python train.py --hidden_size=512 --norm_place="pre" --norm_eps=1e-05 --init_std_up=0.0204 --lr_mult_up=0.701 --decay_fraction=0.403 --final_lr_fraction=0.0 --batch_tokens=[65536, 131072, 262144] --max_steps=3310
Each number is 128 + 32 x the weight over its row's rms, rounded and kept within 0 to 255. Layers, rows and columns count from 0. The size above them is the row's rms in percent of the matrix's.

# layer 8 MLP gate, 1344x512, rms 0.142, rows 323-427, columns 128-191
size [ 91 102  99 106  99  98  97 101  95  97  91  99 102  99  90  89  99 100 104 103 108  89 104  99  92  95 102  96  97 100  97 101  95 100 138  97  99  97  92 103 102 113  91  99  94 114  96 103 108  87 114  94 103  93 112  95 101 108 100 104  99  96  99 108  96 107  97  89 100  95  97  97  96 109  95 100  94  93  98  96 107 107  96 100  99 115 109  99  97 100 101 102  96  98  97  94 101 100  91 108  99  99 113 101 102]
[[111 111  78 143  94 191  91 129 133  88  89 138 156  70  90 140 116 122 150  85 103  80 134  64 141 141 146 218 182 143 151 178 146 136 135  83  93 197 109 132  98 105 111 122 102 102 187 136 173 140 167 137 207 166 109 141 155 125 171 102 115 128 167 153]
 [156 169 170 126 197  52 146 113  85 127  65 144 106 158 145 184 135  98  77 119 133  98 139 105 123 140 120 146 154 158 156 136  99 164 157 125 159 192 179 140 151  93 152 131  86 118 155 115 162  85 169 121  93 138 149 169 140 129 202  92 123  95 133 158]
 [147 131 158 104 103 133 119 111  85  87 117 120 139 114 123 108 112 148 174 108 146 137  83 112 183 179 156 153 189 194 155  97 123 121  97 147 154 125  79 106 117 150 148 147 103 153 133 155 139 132 124 112 186 153 161 108 104 116  88 130 174 102  71 128]
 [ 64 149 158 208 173  35 102 188  55  94 180  91 147 112  98 120 169 128 160 137 125 156 186 108 217 149 112 100 152 170 141 135 129 111 104 163 112 133 122 100  81 103 119 135 163  80 115  86  91 235 148 100 115  79  75 146  91 105 103 118 144  92 113 112]
 [176 115 113 140 144 110  97  92  98 168 123  99  74 119 121 171 131 181 144 103 135 132 110 133 128 133 138 156 175 136 116  60 175 136 156  86 137 134 117 118  86 135  81 134 172  89 135  98 143  91 156 122 102 136 115  51  53 103 158 154  62 119 132 106]
 [181 112 127 132 108 128 101 161 156 119 122 160  64  91 166 144 119  90 188 159 156 123 129 122 117 147 105  79 145 119 154 113  81 116 179 138 108  94 112  54 128 195 136 123 211 124 123 133 142 145  78 106  89 201 137  98 100 103 114 185 104 128 161 134]
 [108 139 134 159  61 182 129 110 110 163 104 109 180 151 142 136 146 102 129 137 127 123 136 106 185 125 190 176 129 161 109 131  61  91 109 143 106 106 178 131 185  90 113 163 104 135 108  84 115  76 125 135 118 135 105 166 183 138 165 154  66 160 137 133]
 [122 114 167 111 121 190 135 212 138 129 138 104 101  87  89 135 166 172 127 134  78  96  81 109 131  65 156  99 151 185 132  92 109  75 113 142 144 122 155 143 187 148 113 103 189 154 126 136 153 164  96  99 121 123 141 171  77 119  66 137 123 132 156 153]
 [114 149 144  62 167 135 115 146 146 126  86 157 100 194 149 116 137 137  74 146 208 122 130 118  88  27 111  90 111  88 121 154 106 115 124 132 176 150 130 143 104  89 120 156 140 126 166 129 128 132 129  87 109 138 184  70 109 131 123  75 148 114  54  87]
 [107  53 124 132 158 140 140 102  97 112  95 121 134 196 117 170 151 164 185 139 201 109 118 128 132 111 169 141 127 120 102 150  91 145 150 138 177 178 148  66 124 109 157 167 122 131 101 141  88 144  94 132  57 106 121  68 151 103  97 160  99  88 119 174]
 [155 143 128 162 156 113 163 129 170 168 190 138 138 160 115  89 107  87 133 136 134 154 173 119 124 102 156 197 167 137 119 170 129 158  59 152 141 137 140 116 125 147 115 112 133 115  97 138 140  87 143  59 138 145 160  69 125 182 102 154  59  93 150 121]
 [124  63 106 185 140 105 113 143 165 112 112 127 105 119 150 122 100 110  76 189 126 185 140 139 111  96 167 129 161 191 142 128 165 137 171  84 108 109 137  91 118 176 148 153 153 150 137  61 164 158 106  95  83 157 156 199 183 132 140 129 133  97 157 122]
 [153  55 142 101 123 158 103 117 124 100 114 142  86 119 176  93 148 153  88 131 153  94 137 168 114  98 190 103  87 104 156 151 169 133 158 115 126 123 170 169 170 162 133 125 181 170  85 149 157 148 168  63  98 108 128 132 127 110  97 122 106 111 106 163]
 [132 126 134 135 114 103 140 111 111 174 109 143 101  67 179 178  69 134 140 209 121  81  30 207 107 156  92 154 166 130 151 155  83 110 158 178 106 150 176  70  58 110 131 143 140 118 191 184 168 110  95 132 112 177 162 109  91  81 110 163 117 125 149 181]
 [198  54 144  95 169 115 103 123 130 140 142 109 140 196 143 112 101 128  62 164 115 118  66 155 135 144 118 124 128 102 107 113  90 130 128 151  54  82 138 126 121 152 132 109 130 103 179 171 160  81  96 147 143 101 103  73 133 130 121 128  73  85 123 124]
 [154 150 146 116 157 162 165 159 119  97 153 133 169 141 116 124 146  79 157 118 164 161 106 139 121 110 136 126  97 156 160  35  85 185 109 128 116 102 200  97 153 129  92 170 119 150 104  51 119 116  98 163 110 130  70  74 103 147 152 139 166 126  61 112]
 [121 129 137 129 197  56 115  97 119 150  98 109 118 130 188 156  94 140  93  98 169 164  91 132  27  98 113 147 177 134 178 113 158 122 148 132  90 106 154  81  90 112 102 138 108 132  97 100 183 157 156 152 131 117 101 129 132 141 120 124 193 146 111  88]
 [102 119  85  96 166 164 132 143 122 103  89 197 157 103 136 172  63  90 157  85 153 110 125 138 124 167 103 166 177 157 122 124 155 161 121 127 183 119  87 107 141 102 168 175 124 136 110 146 174  96 132 115  86 138  95 128 128 125 195  74  74 143  92  93]
 [114 156 127 147 119 162  82 137 163  90 121 118 120 117 157 169 130 103 121 120 108  78  79  83 209  82 182 143  97 139 159  45 139 168 148  72 142 177 199 126 115 110 156  71 160 142  84  80 124 155  86  84 187  96  67  90 136  84 108 152 104  98 133  85]
 [164 181 145 101 128 125 126 150  88 132 169 118 130 144  97 153 105 217 151 123 212 142 145 154 167 173 126 137  98 130 116 180 136 129 123  72 113 121 104 117 110 121 125 129 142 118 164 163 145 121 105 130 115 157 146 140  97 162  93 130 170 147 118 106]
 [159  97 190 116 151 176 112 110  87 124 120 140  41 117 119 151 160 125 102 136 158 130 100 168 134 160 156 109 145 157 158 116  93 129 164 151 101  77 146  95  95 104 149  92 141  96 125  99  96 107 151 104 102  81 113 152 190  61 110 111  76 145 140 139]
 [156 114  96 104  75 101 200 141 157 154 178 104  95 130 103 175  86 134  83  83 147 109 173 128 115 148 139 121  98 122 189  84 179 128 120  77 164 110 125 182 157 122 133 140 108 122 138 171 115 129 140  82  62 117 159 136 142 110 129 159 125  88 100 114]
 [ 67  75 116 106  95 124 137 110  94 107 137  73  66 142 103 147 144  64 110 163 118  62 183 120 141 114 157 172 142 121 183  62 144 113  98 100 135 127 134 114 120 145  95 177 142 147 102 147 132 112 113 127 103 156  99 115 164  90  91 118  82 127 109 139]
 [157 116  95 117 152 125  83 157 145 121  82 102 150 110 173 162 168 112 120 136  84 150  81  96 131 158  69  53 137 153  88 155 128  88 133 123 126 147 127  98  63 135 119 143 158  50 118  74 113 117 130 142 104  65 169 130 113  76 120 125 149  59  92 105]
 [141  87  91 142 124 161  95 143 116 117 135 120  94 128 161 142  83 104 110 112 129 121 146 131 180 113 157 156  65 152 215 147 125 152 151 135 188 146 118  39 132 106 105 127  92 110 121 134 105  87 112  50  82 145 146 130  39 103 153 105  87 135 159 167]
 [104 165 105 111 161  97 123 132  91 153 167 136 110 123 103  74 118 105 101 127 102  96 153 122 217 119 151 173 191 103 132 164 164 111 176  66 116 122 118  62 111 139 160 137  89 139  71 119 179 154 141 159 143 109 152 145  90 137 151 138 151 111 134 150]
 [188 151 141  97 103  87 112 142  90  85 201 142  69  82  57 157  53 133 131 126 145  87 140  98  83 125 156 161 137 182 105 136  99 150 155 130 113 122  94 141 129 117  93 129 162  85 141  95 124 147 200 105  86 189 104  81 124 131 142 101 108  91  82  88]
 [158 145 126 147 123 177  90 138 173 149 150 137  92 100 126 124 153 127 159  67 132 114 117  96 178 109 116 136  93 161  91  77 178 165 148 134 166 109 103 136 138  99 132  97 142  88 117 113  60 141 133 148 193 123 107 109  99 103 153 185 135 162 103  60]
 [119  99 186 180 128 144 151 123 162  84 125 108 152 103 178 148 191 141  73 150 182 113 115 158 126 163 144 121 105 121 131 173 142 127 174 144 150 134 172 140  81 143  88 117 150 176  94 136 102 143 103 121 142 106 174 117 137 169 136 168 115 122  80 134]
 [124 160 129 105 187 150 136 149 144 118  86 169 111 181 101 158  87 117 156 135 119 136 103 137 146 165 100 159 100 148 114  82 123 129 141 136 178  80  84 119  93 125 138 130 133 121 205 158 151 114 124 160 158 149 152  66 156 142 152  82 164 174 139 124]
 [133 131 142 146  86 136 123 118 131 172 157 156  87 131 132 154 155 136 142 145  56 121 138 150  82 119  50 109 168 167 152  74  98 134  83  78 132 109 126 152  90  94 143 129 134  98 129 168 126 109 158 107 130 181 103  76 145 165 135 155 128 136  65 110]
 [106 123  84  65  74 112 153 110  99  76 142 141  53 147  99 187 147 127 157 107 153 118 118 130 139 127 136 114 157 143 138 161 140 130 134 177 148 104 106 146  91 136 157  54  95 132 180 125 130 122 176 115  59 146 101 134  68 136 152  91 129 132 139  98]
 [ 66 115 128 103 128 124 149 181  78 152 142  96  98 145 152 144 118 180 127 151 149 168 151 130 143 172 163 180  60  82 116 152 152 129  83 174 146  88 126  86 176 119 167 122 114  62 104 144 114  87 134 144 138  96 120 135 134  88 174  94 127 147 108 153]
 [119 138 139  91  83 116 145 110  94 136 101  87 143 120 167 150  49 132 105 113 113 122 105 159 158 137 126 114 138 100 117 123  70 141 136 103 177 133 126 113  84 151 137 116 117  96 126  72 107  95 126 132 219 121 161 117 171 199 139 107 102 102 137  80]
 [165 182 115  99 134 161  87 174 128 143 222 101 169 107 111  93 158 140 151 104  95 147 112 174 151 132 123 112 104 163 144 109 142  85 131 131 127  89 162 178 174 106 148 122 102 112 100 155 128  78 175 134 164 116 148 119 156 102 102 137 168 146  92  92]
 [142 124 141 150  99 103  93 143 145 119 143  95 106  86 168 165 144 126 167 158 150 167  99 111 144 132 173 155 127 164 160  90 133 119 116 162  62  78 142  94 112 119 121 156 158  95  98 194 126  98  74 174  91 135 126 179 154 167 117 142 180 163  82 119]
 [136 127 143 136 144 129 131 122 156 102 139 124 174 158  98 151 114  30 184  92 165 111 146 124 153  99 186 111 126  91 151 172 157 134 169 112 101 171 107 142 118 108 161 184  83 165 174 111 134 115 133 163 140 128 102 131 227  88 118  99 163 120  78 127]
 [ 73  83 141 123  90 122 123 159 118 120  99 114 116 118 222 122 110 102 148 171 226 165 164 120 164 126 107 110 192 173 130  87 125 144  94 199  94 108 201 149 123 112 161 114 154 135 124  97 111 156 120 129  98 136 133 174 193  57 165 110  83 169 109 112]
 [126 100 117  64  99 142 140 159 143 115 140 131 112 143 145 114 191 110  99 104 120 138 144 123 134  77  38  83 149  92 169 143  75 108 149 119  82  99 141 196 139 125 122 140 142 152 101  99 124 155 127 192 124 134  98 132 175 122 104 152 122 151 123 113]
 [110  96 125 102 182  83 123 113 118 118 138 181 162 190 141 182 183 134  93 128 114  94 154 104 105 169  63 141 168  86 140 108 173 103 115 191 117 139 130  84  98 152 111 153 155  85 121 153 143 123  72 133  98  62 136 166 180 137 186 135 170 117 120 178]
 [113 129  86 172 135 155 120 118 125 100 100  96 149 134 110 107 107  60 110 124 140 155 129  79 103 167 136  99 216 104 181 139 106 143 176 120  90 111 149  99  78 144  93 129 162 118 171 175 115 101 131 195 133 161 158 145 150 120  96 110 139 155 129  67]
 [119 105 172 132 191 107 111  83 141 136 166 105 100 145 122 111 146  34 170 144 179 124 144 144  66 100  87 143 124  88 127 153 130 124 105 155 133 110 128  81 153 110 140 119 113 115 122 203 115 131 123  73 133 124 127 140 162 163 124 140 156 119 106 115]
 [170  99 179  60 186 114 116 123 119  76  69 133 127 131 149 165  86 126 132 115 143  88  98 112 105 106 114 185 156 108 123 113 118 144 110  87 130 141  98 137 131 140 127 138 227  72 166 208 146 106 116 131 101 153 159 128  90 136 136 143 159 127 164  75]
 [ 68 123 167 120 187 119 181 134  79 119 186 164 117 115 123 101 178  61  94 148 133 147 139 101 120 104 158 139 135 118 131 148 104  78 117 136  92 156 134 209 135  72 154 150 185  79  99 179  85 166 148 226  71 163 191 140 106 149 119  71 138 145 152  98]
 [135 147 141 182 140 148 102 211 102 153 125 165 165  90 110 156 165 106  73 150 148 105 206 102 195 141 190  66 140 121 151  74 102 165  91  87 146 135 109 142 150 102  61 142 145 112 123 148 125 158 101  87 146 158 154 148  83 135 193  91 137 166 214 139]
 [122 116 138 148 127 159 166 139  88 182 135 115 151 104 100 130 180  90  88 139 149  97 146  58 158 101 103 105 129 105 169 161 167 121 129 105 120 123 142  92 135  84 128 109 103 106 109 106  55 133  82  87 148 121  98 129 153 173 164 131 177 160 156 131]
 [ 94 146 160 190  99 134 119 145 115 172 130 124  86 192 121 111  60 116 168 112 149 156 145 107 160 140  90  51 169 103 138 126  52 113  81 138 105  57 103 150 101 119 165 136 181 154 154 132 108 114 145 138  81 167 128 100  93 123 162 136 165 131 149 123]
 [126 124 108 131 207  33 118 160  46 132 125 103 106 162  99 163 109  99 128 140 183 146 105 144 108 141  95 100 141 148  95 124 137 108 147 115 166 118 144  58 126  76 134 153 129  97 129  64 132 127 145 186 171 131 110 138 123 131 100 125 109 101  92 122]
 [200  66 151  86 160 133 150 132 139 114 121  76 179  65  71 132 133 125 103 134 133 136  75 140 124 119 164 127 126  57 163  62 132 110 124 111 172 112 169  88 129 139 174  96 104 116 119 170 209 121 153 137 150 172 140  95 105  85 108 133 124 116 105 164]
 [ 78 191 131 118 162  84 112 128 125 141 107 115 193  98 110 145  90  77 157 148 148 104 131  63  98 120 160 144 130 101 114 144 168 122 120 206  84 123  84 130 141  85 123 110 114 138 166 193 153 154 138  74 143 142 113 102 135 144  69 140 148 158 170 146]
 [ 96 141 162 132 109  93 110 123 121 117  92 143 101 162 108 126 107 107 109  96 165  89 164 135 122 112 101  97 134 165 138 133 145 107 174 107 142  40 205  92 172  79 100 114  96 120  91 139 141 147 154 137 109 127  96  88 124  92  84 138 162  92 137 119]
 [150 117 147 135 134 146 130  67 108 203 122 152 114 180 155  25 103 130 141 110 124 130  84 207 126 128  96 101 172 132 117 106 136 146 119 130  82 105  96 130  96  66 143  86 171  79 169 195 116 129 126 100 135  84  85 119 117 117 126 127 165 148 189 172]
 [ 85  95  64 129 135 133 188 153 200 131 125  84 106 219 125 122 170 149 165  46 138 131 172 138 106 144  88 175 145 114 148  90 123 102 146 117  87 167 111 130 113 122  95 163 129 144 138 206 141 103 150 102 133 101 116 130 105  90  94 151  57 123 136  99]
 [148 115 193 139 112 125 117 132 148  94 118 141  91 121 110 188 126  63  75 181 130 147 157  65 101 111 111 148  76 120 197 204 163  97 136 162 102 176 152 141  83 103 116  99 108 121  98 156 176 108  39  81 210  92 154 198 188 108  95  94 121 138 106 133]
 [ 74 124 118 170 104 111 110 165 111 101 153 128  38 195 129 113 155  79 151 131 170 124 118 160 125 212 128 125 185 153 108 132 163 180 163 180 145 113 116 160 169 164 136 118 147 158 176 132 125 199 117  82 114 175 108 149 141 124  95 175 145 176 161 163]
 [ 85 112  94 111 152 178 184 171  71  87 179  91  93 165 106 114 157  89 135  88  95 126 171 157 129 158 121  84 172 158 153 103 170 114 120 171 101 151 214 114 104 101  63 108 168 146 125 122  97 109 115 130  91 152 151 178  96 124 113 106  93 138 132 149]
 [165  79 146 147  50 196 114 122 148 147 139 126  99  93 131 141  93 114  52 175  99  89 140 148 102 107 111 112 127 202 158 139 154 137 143  44 165 123 109  79 182 120 149 104 117 106 148 117 112  98 167 163 144 148 128 178 174  80  82 122 158 118 116 196]
 [221  74 178 105 146 160 122 137 122 106 110 156 127 146 162 126 125 157 156 110  92 105 100 211 177 102  89 115 122 129 129 113 134 112  84 143 155 140 143  96 140 152 169  85 147 111  85 124 150 146  89  63  95 147 136 179 121 175 124 136 131 108 100  99]
 [126 149 103 108 143 129 186 129 193  73 130 126 102 135 156 122  71 133 111 160  96 158 155 138 108  94 139 155 104 153 115 121 160 145 132 134 113 126 119 121  43 125 172 161 228 148  98  90 144 125 163 136 126 101 110 138 104 116 148 136 122 109 140 102]
 [117 129 125 154 115 155 168 113 120 117 126  61 143 124  80 148 104 112 166 148 175 174 148 139 129 128 131  89 179 110 168 144 139  80 127  91  60 137 199 147 140  95 110 116 168 119 180 157 130 154 153  72 158 158 123 145  97 148 148 168 151 125  85 148]
 [103  99 102 159 124 146 118 164  64  97 149 115 125 151  79 137 107  99 125  95  45 170 121 137 123 151 142 136 134 154 158 137 158  67 147 135 122 153 136 190  90 162 204 170 106  94 169 135 148 176 143  99 148 139 117 143 132 140 143 138 131 155 134 100]
 [175 135 135 204 121 187 113 167 127 104 140 161 183  94  76 115 203 100 148 156 112 122 147  75 105 177  96 190 176 173  62  89 196  70 102 103  88 112 152 120 173 153 143 113 103 209 149 123 123 111  81 145 104 137 139 121 162 114 103 112 116 121 126 113]
 [134  65 128  83  78  77 108 159 176 110 113 113 113 122  99 117 111 207  71 104 154  73 143 110 146 139 156 155 113 162 117 167 133 163 144  71 104 166  69 121  95  86 114  83  63 192 190 132 165  52 122 152 117 141  92 139 125  77  77  99 181  96 113 136]
 [ 95  92 130 123 105  48 103 123 118  98 155 181 113 170  99  90 112 140 114 126 150  34 186 115 175  78 184  88 165 108 118  88  80 122 120 114 120  91 142 112 125 145 153 172 148 104  93 136 118 131 133 137 193 113 103 160 132 147 153 116  80 134 145 140]
 [141  55 157 117 100 140 143 136 152 233  58 141 122 148 202 146  85 128 115 151 132 169 142 108  94  83  87 174 151 201 153 144 153 135 129 120  93 165  97 154  96 184 130 128 138 153 137 128  98  98  93 215  96 123 130 110 162 164 109 132 124 110  81 123]
 [ 87 118 109 101 131 149  88 146 128 129 122 173  83 122 106 149 162 147 117  83 155 120 216 147 103 120 142 188 172 113  63 136 118  70 150 137 128 151 146 124 135  93 121 129 136 175 139 175 137 129 168 128 170 111 204 123 108 145 144 115 156 182 112 120]
 [ 78 160 179  97 185 160  97 104  62 180 115 156 144  83  94 140 142 181 125 109 143 146 126 117 126 145 121 117  93 128 111 105 149  83 137 173 117  94 118 105 123 107 133 156  62 147 162 157 133 137  65 147 155 126 147 113  55 163 132 120 158  66  89  95]
 [128  95 112 121 146 104  80 162 122 116 169  84 112 134  92 150 106 168 170 110 131 121 104 118 137 166 108 124 137 169 124  96 130  83 133 146 166 182 130 147 123 158 120 122 173 143 120 137 166 145 107 101 147 100  66 107 137 118  90 107 153 105 209  65]
 [ 52 201 175 145 115 127  93 123 112  85 130 161 114 120 127 170 104 110 132 148 143 133  83 108 124 149  81 155 128 175 155 165 180 132 114 134  90  80 119 162 101 122 121 126 162 151 189 132 233 154 138 124 170 164 119  99 198 145 156 125  96  87 111 134]
 [155 126 113 114 118 146 192 155 131 106 145 127 140 122 179 181 101 120 110 109  85 144 188 158 160 143 127  83 137 122  89 184 135 118 180 124 135 136 117 188 155 116 129 126 179 173 158 105 124  37 125 133 142 106 120 119 152  50 133 167 110 184  66 105]
 [ 99  70 102 145 142 127 119 137 154 147 182 106 121 112 113 187 144 169  91 184 123  81 117 123 194 109 127  78 156 125 167 158 160  89 167 145 141 127 147 166 167  75 119 157 108 102 126  77 150 207 137 105  73 177 119 153  56  92  40 190 155 132 135 138]
 [170 112 142 123 161 150 120 177 132 168 119 119 153 120 138 129 102  96 114 111 151 126 157  72  97 154 114  80 129 126 181 141  69 116 202  81 129 196 152 105 149 116 129  87  55 148  77 165 129  73  82  88  74 119 103 177 176 110 142  67 143  98 164 142]
 [100 133 140 104 118 156 147  99 135 114 143 145 126 148 114  62 151 180  77 101 139 150 132  93 164 145 112 101 164 117 129 125 207  99 136 166 167 128 154 179 106 148 136 148 155 123 151  83 104 115 134 197  86 115 188 133 194 154 110 135  81 170 119 124]
 [169 134  99 180 114 119  64 141 119 136 122 146 126 117 132 199 172  76 165  99 106  83 116 145  28  94  93 124 142 105 125 109  81 109  98 186 129 100 109 126  32 140 132  93 157 102 138 140 115  68  87 114 125 149 146 111 136 175 176 170 104 156 129 158]
 [141  92 195 122 124 161 149 121 159 118 108  68 130 143 162 148 107 126 193 129 190 129  88  63 124 182 153 119 145 152 182  94  96 151 108 168  55 100 135 118 150 152 109 127 124  70 129  92 113 121  92 130  97 167 115 141 101 134 124 138 185 163 107 136]
 [129 133  90 134 125 155 103 128 114 126 169 177 185 164 114 113 124  98 107 149 120  94 168 129 119 127 143 147 126 127 166 157 146 116 125 117 118 112 129 122  95 115 152 132 112 113 184 188 147 157 129 167 138  84 135 115 121 165 119 108  85 128 135 145]
 [157 106 128  95 180 177 136 145  98 174 157 128 116 113 228 151 109 103 118 158 154  77 124  79 102  92 106 141 164 130 122 185 116 136 133 101 115 118 140 154  97 171 132 178 135 116 136  85 162 152 107 157 102 172 124 107 112  96 135 125 123 160 186 109]
 [117 140 171 101 160  87 152 163  90  83  85 150  52 145 124 106 138 135  76 135 150 100 127 166 196 107 176 142  82 122 132 139 144  97 125  83 101 138 135 143  97 163 147 149 152  68 138 140  83 158 142 168 179 183 161  84 118 163 137  79 118  98 136 169]
 [128 115 114 147  97 144 135 140 125 138 110 126 131 159  84 122 126 109  96 139 133  77 151 141 165  99 100 110  97  94 121  86 133 162 136 151 179 115 121  42 213  83 146 116 144  70 176  87 106  92  65  83 113  94 128 146 122  99 152 223 119  91 184 167]
 [120 119  83 126 131 121 143 137 181 120 128 163 129 100 117 130 132 109 131 147 106 157 135 119 140  70 153 151 139 171 158 145 134  92 157 131 136 129 129  98 118 196 137  99 144  76 207 138 123 101 187  78  81 153 126 156 126 141 140 148 110 154 109 174]
 [ 53 149 132 106 165 149  80 137 120 117 159 149 130 169 125 115 116  96 160 167  62 153 118  97 127  89 132  99  95 149  93 132 162 144 126  67 154 129 142 179 148  99 114 155 148 194 138 131  94 128 120  99 107 153 148 129 154 141 108 100  97 143 117 150]
 [ 87 116  97 157 146 132 139 137  68  96 111 107 108 107 156 126 102 136  67 166 150  86 151 127  65  92 137 131 180 124 171 132 156 122 126  96 128 117 124 108 125 138 101 138 159 126 149 184 166 116  83 167 118 136 172 134 129 142 128 151 191 128 115 177]
 [150 172 169 110 135 122 184 136 140 128 138 111 158 122  86 136 106 155 111 138 169 103  70 136 166 122  90 124 102  72 142 106 151  94 153 175 159  88 164 180 156  89  72 102 161  64 110  97 106 151 122  74 125 108 126 142  69 160 159 121 136 125 114 173]
 [105  86 171 147 126 101 132 150 132 111 127 115 141 143 128  88 129  76 128  81 127 118 134 161 135 126 158 130 147 133 159  93 147 177  95 121  99 121 164 124  86 142  59 137 137  54 110 142 139 178  93 157 120 144  77 119 158 140 155 133 174 116 182 222]
 [131  85 168 182 193  87 108 139  40 100 130 121  91 107 102 122  91  99 162  99 116 134 131 190 123 190 183  91 100 122 142 160 165 103 169 181 107 164 197 155 102 131 189 140 179 106 137 144 106  72 154 158 136 173 149 176  94  91 167 159  96 160 124  92]
 [ 55 155 138  52 138 114 146 127 107  69  98 106 207  75  55  97 123 167 133 110 137 135 130 140 156 136 146 163  99 212 141 123 211 122 134 201 160 125  88 143 105 162 169 129 119 117 116 127 118  89 167 117 127 115 116 162 173 103 159  90 101 132 121 145]
 [126 159 183 180 117 133 114 114 116 135 160 119  99 114 152 169 110 129 173 118 110 150 112  85 107 150 104  90 133 139 163 157  46  71 121 136 176 129 147 110 148  80  92  92 112 143 172 157 159  75 114 164 126 122 163  96 125  46  66 140 144 100 173 156]
 [159  95 166 155 169 164  51 152 185 111 134  65 143 138 108 112  84 209 124 181 157 121 207  91 181  95 117 152 156 114 142 124 185  47 119 136  93  55 136  96  66 160 119 101 236 113 120 126 149 135 140 144 134 116  73 141 164 140 122 163 123 102 123 134]
 [ 61 125 176 128 156  67 144  91  91 108 184 172 159 163 132 139 148  83  79 120 117  97 137 153 130 183 121 128 198 133 140 114 128 146 117 131 153 196 165 192 126 126 159 163 179 108 121 104  96  71 160 171 148 148 120 186  64 111 114  68 100 152 133 149]
 [191 166 107 118 183 122 138 128  82 133 106 156 111 144 138 151 126 113 150  76 154 149 145  84 129 173 169 116  86  59 108 127 155 136 114 106 103 145 163 146 144 161 144 164 114  92 104 152  76  68 135 142 116 121  91  91  62 131 153  91 171 153 137 150]
 [170 109  66 101 117 185 149  93 145 127  73 150  81 124 149 145  84 151 108 130 143 103 142 184 141  86  84 125 131 150 178  71 104 131 143 164 119 190 121 109 102 118 114 109 122 103 211 114 117 103 134 113  74 110 119 105 134 118 155  90 115  55 108  89]
 [166 139 109 132 132 170  50 118 155 172  71 104  67 151 133 199  90  86  58 130 162 164 117  77 168 164 142 100 124 146  85  97 166 165  98  95 172 134 162  40 137 166  65 128 127 110 157  95  89 139 117 140 171 109  98 132 152  65 132  88 111 137  48 162]
 [140  68 129  69 113 169 109 196 120 143 153 141 138 162 104 127  81 113 137  92 108 148 129 130 152 124 125 190 127 155 127 142 173  98 100 114  91 134 160 156 170 109  78 108  84 160 171 168 120 201  92 110 137 164 174 125  92 173 132 172 174 103  94 104]
 [148 126 131 124 185 129 120 226 120 190 162  72 148 180 129 125 107 165 183 143 116 193 164 171 115 125 181 159 142  80 113 139 169 113  95 175 143 140  95  98 151  58 120 173 155 126  87 144 122 143 149 177  93 175 121  85 105 168 173 120 132 168 117 118]
 [191 112 143 139 162  88 156 160 110  62 156 124 129 140 165 128 121  87 138 122 137 188 168 116 159  90 155 117 125 121 103 141 134 117 176 131 114 133 155 125  89  86 115  90 130  99 142 140 151 172 128 115 129 100 183 144 152 179 125 177 140 147 127 172]
 [123 122 144 171 131 103 109 105 127 229 184  81 168 108 134 134 143 132  86  95  97 144 115  92 141 130 154 158 107 149  99 133  65 165 123 104 154 192 144 142 108 153 201 130 126 119  65 141 132 152 183 147 135 145  85  86 161 170 104 163 133 149 192 179]
 [141 134  92 149 169 172 163 135 138  84 105 132 115 109  88 164 143 169 126 161 147 104 106  86 160 187  95 149 159 111 177 130  64 121  71 109 149 108 104 115 114  98 155 153 117 122  68 153 145 178  81 146 106  78 157 109 101 133 108 149 121 109  98 136]
 [174 207 128  95 142 127 110 168 140 131  59  96 175 138 173 123 111 127 145 138 135  81 165 104 122 122  79 130  81 138 143 148 149 142 101 151 137 118 143  77  76  93  97 161  74 152 116 160 115 155  85 125 165 126 108 148 108 152  71 150 115 121 162  79]
 [114 122 133 144 179  74 125 125 176 133 113 121 124 146  71 172  98  89 118 177 115 113 150 117  85  80 108 124  74  88 152 141 172 140 107 162  68 115  97  85 110  96  72 109 126 144 117 106 106 141  63 180 181  97 109 115 112 119 108  79  97 138 109 169]
 [158 141 133 118  72 177 143 139  85 116 128  90 175 122 170 156 128 109 148 114 153 109 105  87 115 143 120  93 207 103 131 159 115 178 110 131 123 106  83 111 166 153 139 130 144 102 132  91  85 119 128  74 124 127 103 132  66 123  61  95 176  82  57 108]
 [137 138 150 169 170  93 148 177 131 162 154 111  42 195 140 184 121  87 128 185 136 120 153 143  74 116 108 127 151  71 151 168 167 157 142 132 141  90  87 172 155 118 142 104 157 196 201  97 157 176 157 128 159 104  94 163 134  96 146  63  68  97 118 135]
 [105 135  69 140 135 102  80 105 169 118  93 124 104 250 152 120 113 138 134  80 131 122 130 189 134 172 149 168 160  86 148 168 105  56 157 129 155  96 148 117  96 159 100 185  92 133 115 108 110 142 152 104 147 126  77 144 116 168 126 167 111 178 131 135]
 [144 131 129 138 138 134 191 133  90 214 116 167 118 113 138 114 109 119 111 160 133 162 109 130 129 145 169 124 158 131 135 169 112 145 134 124 133 172 134 149 126 158 159 118 148 159 142 144 161 105  93 172 130 150 144 187 122 119 125  98  92 103  21 151]
 [160 150 114 141 125 116 157 160 159 136 117 154  88 149 138 159 104  36  85 155 106 129 168 137 175 156 189 102 105 121  57 206 130  45 102 140 156 136 130  80  92 136  49  74  88 138 135 131 120 184 145 100  91 141 102 146 150 110 143  94  92 167  94 142]
 [141 149 118  51 174  92  88 116 148 133 125 151 132 129 152 151 200 178  95 104 105 152 151 154 145 118 121 129 120 106 101  48 166 176 134  90 102 160 168 122 185 166  88 104 147 128 124 110 107 111 102 184 110 153 165 132 152 127  69 175 100 166 129 125]]